From a checkpoint of a small transformer trained on Wikipedia: 5.14M parameters, 287M tokens.
Each number is 128 + 32 x the weight over its row's rms, rounded and kept within 0 to 255. Layers, rows and columns count from 0. Numbers have three digits each. The size before them is the row's rms in percent of the matrix's.

# o: layer 2 attention output (transposed), 192x192, rms 0.156, rows 20-34, columns 64-127
# v: layer 2 attention value, 192x192, rms 0.174, rows 21-34, columns 64-127
# q: layer 2 attention query, 192x192, rms 0.198, rows 32-63, columns 64-127
# k: layer 2 attention key, 192x192, rms 0.186, rows 32-63, columns 64-127
o20 106:128099101121153085102132092078180130173077140124156135132135158166148124139124138169115070102138136112132069125064125140158142076117180120147091139109101115137156135099117180141185121111142153
v21 105:122162144131194071155116140146167151145124137133098145034158175104146177135093141181114143092093148129126156063163109194132099097125174120167125091141075107192086118128144108089074150155136142
o21 102:139110132122100196097140100101144091120150181159158164174153126138138128107117063065113095121149135154108076139118153111147113123143120106060141093110118123097091162147167199123214130097114121
v22 110:128130156143143130132046111132192101139137107098154131130104132099109157149095138134093102142203139106177124113129127150158148133137152161146127136107097143170156159153097209115147123080122112
o22 098:056120133140097153090140106150182113083141088127099121133154135134150127106124122103122149067103143187129069114131125054187058162164126075158121167166157098041113096155095083144143164104106134
v23 104:072145112131141137147165171128098121193097161135141123075163119158143135113117141080142130131110092174162147171108133113105084163140167176102112158110175212204105131108143173093158133061125175
o23 100:133056088083106155133050120087124110098115102165074141079078084065132139088141094221147081127172180066145086144108149142137121117155160124122105057154174119138138117129061093136118138116143130
v24 112:115130143065117093130172109118128126128156099155110145148167153140147159161120065108120153122155082131154106139118107063145159102084126149154132168180141129144153110096071156156074138128119090
o24 107:152094152148135133103120178128104081091130066169136162126121128139096061079121165148143089145121181131107162111092184169118090114152156092141079120102120114107177131177180091114180124130135088
v25 117:091104110161156121080152115135103125099125082157143133081139090130170123093124105180101202099173113105096174117099100139143137117146117075079110171164104082141130122071093137076123108133131138
o25 109:160162149065097155188120119093141134157082162080119133130081108126114145206124129113172049100094092153135084117146126151146116153146105140168121133105153145136134188142138145158136151091121149
v26 112:125152068165068137128074146169125073118110179146175147129107129097151168128140099129157122169139116108124168129166131164113081150103151131131139145106189126173125188093181156097170103094083123
o26 102:093131115151188115124176088137153177139099120146128051098094117149119091169111076099122136112103133126109130112105203080103116141155134136164162154195091141115149133172095152163124129152181122
v27 121:112132127121112180157207106050093142076140151106114110086136159123149188136126123150121148078126126133078146151159140168118152134143121106097097106125115096152092139123128099087171145094138073
o27 101:116153113125079154113093151162183126145082106180154097138101103132129148116156177104137075137135170129107065123137124130181055154114150167135091114134146112127127114114183154161059118149149172
v28 107:114135113186120103133133191095146093104170166152129151140146112159178147101169072077186128129192118147154105159115120142126173071122135136131135102132049154123142166104146135139130072161130142
o28 093:153076156146108138094202108152170137090177116133105167170159132117136136144159130164161166081168107127151166186162126120084122156138131129130089179169170116125145156125149167110102098120140114
v29 113:159110107118162118141174161146105122139105162151100084086118151085083098171113090119084132187076097112177114187189155083145140118147123137187125117117152208105115131153128152134149104103124128
o29 104:093123106091100159120096150109172108075106095134088080114165127184124151071118190137160146131104142065089103108077064177130126204161100151112072135111132098091124109103146065122066145151100158
v30 107:129121069086155117112135134130141135114112092110152111152141088109079181120218163162120147147151103109088148128098126085138107131111128138142137164108113202132109150130116108121103155180156131
o30 100:100130152053137117104174120145178145156125073073092140146116093148118095160100125111142088090131161153111072207131131164113137175197168073140166126092123119147129071155107121119196121152106145
v31 109:121121141140115153141122119132113132099176144098102126153150144115140117069136083140142133103180127135114141157119143091133116068148143160158080134102167098109105113141146144114185102101114117
o31 101:105062190114165114038139122143068175056140150132189128096102194142095170166129113153115075154141213139139138160206175136131118111129139099174155134117113200139135146178110120090086158147186162
q32 106:147121163096170224158168159122141147176106059146114158146129086161123109177078133176113139114118122085157096137095135143138122116103127078104108055132061136159107167125110126194107129100138153
k32 102:044183059115114114095118101099086133128130175123161166138194136086103134069145110106157104190121098145134147107165130074119155170162169135123189125148148148106147110082141099113103160149065105
q33 100:049103118150089124125131105118103105098100100098126163134161187103120177145147123144177148160106064105146106111132110119109107168112134164093171111064105071140148141139112046124127140101120176
k33 098:195087148124138145065112134143129168126169161114133102129214107129134165172141136126104146171117156111111111113051130088059105173113149123142146155125148084145042170130164124125165147149206148
q34 106:102119101106114133110104119089059109124132122121116148076116161133134045166111139132130133122154142095111109166119092105088119107144182237136171087147120074124156174109171094090152164124147200
k34 108:134083116136122120140128207218204159076093080119135078120121136129108156136149051137156226132136104176130128079110156154112118117155154107129130152141143158126145092142110163182103114099112096
q35 094:117133099166142139114093072139088169136092118133109149123093140138104139063157141173187115128163113086119080108116138077132133166097130105144117122100154076077044157144087116090175091134157165
k35 095:059156152075151146169126130129118085112200139156092098123139108097117115138137098163125075095124120131098152070105173162122125168197109088123143175128174159129134177149118153113133155139118183
q36 102:101124164097112126132113139153143110126085153155154144127130113068148116121121181157136098152105089101134128084070083173125134051168132153144082104110145121159155123134073118126151139102114129
k36 099:181144127151145129120086110102054087109106093105095135125160089125131173135146114108127133058119186104132056184147195141117149120088098150094124131074150132115175149146138138118142168059115186
q37 100:168123122124173132104058159131138107132079130189036134149110108160174130102091129125155105134185070174154112163150106099068187128057114129171142164126133119072161179156103143050128142125157135
k37 099:175120145171101154145199084145146219215197110072141097129137121158117095110067195097158133084161181111086129171151110163157080170203126155103156128113131166187133141118120082140136098130084140
q38 105:116112099185149175139092135162139152120100158131182147156144076155087139132117094103165095094123114087121096179168118103123094128142142154154136139132154131138161135100076103119095155138116120
k38 100:171137046061126109136161128083132137145137169211076077107097096139118184168168144101067109115108114128156089079088162139149110116119132158131111107171094121116092096152151134084190124170102111
q39 112:110169107091135113137074145165089086171125108138149110056177161128108148071100100136105134086150096088130188130071060147082154140133129125122111078136092142141144176139190095136141114107129136
k39 103:166119089123122211126103140199130209100121128179132091162152155169122118152147102149078124106135113121131111081133145112144116152138133125053178174169191069135116127122090167152175176154177109
q40 103:079072122096118131103154101163108088122113102081133131104107174108117141072069127106115117166119164071092159184093164141143198121088099061167137127087141096083071102138113136138117077091141161
k40 097:140147134138137107123091172082112109157107111169120153135201159142117092219122109137118108109123108152139110166141178111072137139157098148055097150078131154195187108126131127151139111125114105
q41 105:163104096091089123118145077086103108130169157151133147084159128131110092120140170103129195103129114119113104155188132174151141146116143097165125107159118078127085148166108157110135140112195078
k41 102:097121117165192153143041171154136114099105154066118121130104107161143082088093088197134099128141168089048104119142180114149155097154097069109117120166198152101141133107163113114155150149152162
q42 107:082149114115131124097114078112125109146136067112161106190116102105192157165194139095147120213123109111123095157208087126126151107157187170164172090130145158132082112181117122155111080134131093
k42 103:149138157129168245114156138143132136103113170189107191119136147106152120139085139104122147100125150116155193159116115183155143129088134058064087149084093111126148075082172114148133138169139138
q43 110:074128125096124149071056198163156157142120125127168098132113073072141141152097093115141173127120139192204144159074139118144146131119128098125113125147119126151148112130156159103063136068139103
k43 105:144114167132138199159165101085108149132170158083065149151158187145134159100156195085138154155157120096122132122115131145143139118121139132107151137133122095117088182096137131147070092169085085
q44 097:091157076140201152155110103086106150112116160149099079161075144115154173099138072056131092155131148108128155090079132173162135163178127164110147104074059117138144087152115164098188064047097137
k44 094:136092160083099146165117070150186117115179131110155131090147135096072099155128104099124082114173100130124142201101162131158128075140094154106107118195219159095133129062157129143125155142162109
q45 110:115069139107109118190068126167165116192128127070110098152137152147114204155119091142175155130168082106108226147191119104137114142136122110165112183111106048125159163131112104135084113127108130
k45 102:100146099172076095120140094088132135108135124175152127079124125102193080134094213111081061125105145152109091128118077126201163063102172126114139141118163205120108142157102138151141113160091085
q46 097:126091081132212149111155126145125135125122153100129158098086107138114078135170156129161169109154165159110141118122187164136132129128148137127171140145135128110102140085106135087146107101159161
k46 105:138158142085080135098169093182094094119123152066132119162083121184135068090095097138099128085134110176110136124177117130090140138126190091113158161125161115156164098188163152186203109141078144
q47 104:176081172185152112134138077118080088184141139183121159088132137158102126124133094074075071172101082111114132116132130147081143182144139118171090172112123134092078145069167076125116102147091174
k47 100:128180122069141073147125156178145187127124043111136098214149088137096118118106084096089124095121142140133173181151187106178108147100131115150136094147110133119203165216133143153133116106154070
q48 107:084158120134140143158151164109122127082072134100153137122154151191143086170121141155081176117127090145157110093129169131102129132114126153086110155189140061124140149099106124172125094114133132
k48 109:120110082087131114090162095148136142136136179112104126134097129125181093125102022162183133099067105155132157129155160174167115083135125178153160172105108124087149137133200164143151127068137043
q49 104:094125131167137043119151076137065120077160135140110109118154130141114153181108124053152148174181104139150153107118056159130102132126097117116072119118158154167106113156115143134138141119104147
k49 104:138138136145174087174121200111136150146139107123136092134173140145165102062123124140115096055160140121155132141088183151151120107171136098154177095089057093104096173176124148121155087068199101
q50 104:160171157167086045104110127174116169100061084127158137108107121126160111096160109100125134161092104136137100117168021145091146133158156130112170114069113106133134104141092151113133137190117102
k50 100:102078108104077081136151106113136127147127184110102106117159157099177074182124120193061168097101114156103114140070133133137115161154116187148176128159137114158104133106082131144108089098135248
q51 110:155125091090131162135178066098124093124134185120091101138141089119118116109172107185129181108207150059141139128205145089092106138122153105061096112078157111132155091146148185096176140122102069
k51 105:160086122139122115141120082112110130124165160141111155082098174112128177123124093132176104167111128124138142152077087097086209107140124104105152136154138158058172100131126138104094122151219119
q52 107:206102144126180145137119115134118106074080102117137129163087112125114143129145139197120163135094166102141128080159098080119056146153184132157077105147120116135123096069126114161156083115115040
k52 103:135117139122155121102155123092100114126122148112114120150126150106107100109094097013114114115119109210093085152119126149152132133127118123102147131106138120160183150140128085129120170146158117
q53 106:170097149124131138119135130123108094197091181110130141099119112073198109134087064137109167182104183149095134138156133073122136112120100137076092096148143105201069087085147098101091157151137152
k53 102:089129160161114125120101147108129084096112098096121164172110097149073100177147161162161079109162052097161071197146093172068189129099115128127146093145069129148119109155072169161151157103118173
q54 102:075092169106134152127174120129153112150077130140140093066161129187100128198098149112102087129047117141141145156152133145148159102150138092127165093062121205169110102151184083177150067104143164
k54 103:106139108118115084129165127128119152100112106096110185121089099104162102114107129099160130173165150113062155109154125089171136107124117135073173150153146080084103106146101137140157184104139059
q55 108:097050127126133152110099139105105130150114178120119164088150103144155107122162139156142173153113118106140153116071132167132116087137123097118174113150157118150190103149083150166156101133130206
k55 104:125144114117163056095155148175108140112122106196183062068119185106114168111084108108140172106102150117086092162127193083066125136133082106179095073093136178135106136137114184107112100068097103
q56 106:116052168107110148091172104209124141159087106109124090130114083179114122147148119133111127102134134189133138111111119142195138124130163113124196169179145093109165119110151104189137139134130154
k56 101:085161110141099116165165128126127194120143148108129102188093148130176113108091111132158144157128107117087106107018142078062094122123183156096163113106121090175109109132116094108137096179113090
q57 113:089138086147156122097101122169145146140145184145143120126132100138146135185090144119098085119129090148076104117172121188129159124086068077094158150080195081104123167130055114156131204133103152
k57 105:108182161127071126139146132139146106147156080147167093151167114132161114122169145161144194088106133057108199115067167113128074111174083201165098143066072124148106118084120139156122072136138100
q58 098:062134125139160125111180032118150178131070129132138099197169147092165208143131114141105153105145124145090134104141036142133155169096095126089110150155121144120164094158151191200149106161140090
k58 095:170126152130152099184141102170113171108141131089151143134039189135121129125115134130161117136125116115199161142134143125151108098119210152140162180082113070154088177055102080088161104078129118
q59 111:118089132104134156129051146126110135165159155184094162082125117098150116137123181128080080097147132109162176117091151117103150124095138143103174149121128182097038198147134141151157175116129117
k59 102:113105173181080168189131123126148142132068131122166070146166142128121132168118110093166093154146144163164049150222094137150121130095145142155137117132101135140187082114151146099142046188111141
q60 109:073157171176119143103139125115144105131117110144151161127118104143130187147151082115131146109123117191184144121155100134129146135117152088095150140098147131140124064081107121118182190098117110
k60 106:125086138109163120116151093120115112133189099042156127112160145134161108186110086114152138138098082109118142096158119120128110123172124116158140080121087116143141163071133141176031087142090119
q61 104:145115159160086120090097135147194152119145147110132139101117156161141093174118096102043164139103088185106124181134106100137056157139141133116116086079170208138163152163135126121091109103143120
k61 103:111160182127178085102103114110121078130150156112110132188109044117132164094119155127137089098160150095088093102153098123138142093136135181138073192155145164085103139056087111123111121115140103
q62 106:180154182119087137051174151150114137150129177128178117148116177155118145138088111185122123128053132115098113148113102114118112150187157155143083162125146074106118111123148123201108125133163096
k62 102:095098090215202145141087143113144152119091096095186142150124162134151082104108130109075165117157087129137090097148143173119083143051122140121164102088173145207133160077123141126166093160169165
q63 105:050112149128170150138118144165107158125142125148093048059189106139134180093116135070107107163181137119113083103040071181111148119138157160120104169109164088133134089105166107123144106092138189
k63 100:084129109136118121126093094151082152146163184156158122208123115128131101125171168137109174130101123136149175169156133170121136133057076127105135080134052134097124184138128154110090166175128146
v32 110:130111131124124093149134114110134125085093146124124109170107138123081054067085163153184137148111119108068198118127094092083122137106124185127135135152181140121156160119105141071144142139164119
o32 102:146125150127165175076094107110109140116138195165092160108170131143164111186139144057068122111165148141179087118128088117160134152146129110126175173121125139150126125113101100140146117084100167
v33 104:159122169126117159129126168128095112116147098173101136206163104182115086166180079094130088105180118101104120152069129084109153084065151135065143157172066165132072184093116091132184138126126091
o33 098:174134155161128058161142072106145126121114155102173137105107148078117110120137165146171154157111171119122080112177108110099121069138143142147115173093131096160178104130111139084151121129154180
v34 096:172139116130136133139108104112144206131115083123152225096084147126111097133079123132109193125138120143171126148131102131100129148130142173187184084095124106124118067158069144116107097165072102
o34 093:182092129135101114114150153128080092171189171149080137175113084126110130106152095134142051126093112149109131096074164125131083129160071113092062072198166171129142161146155160110140089091197128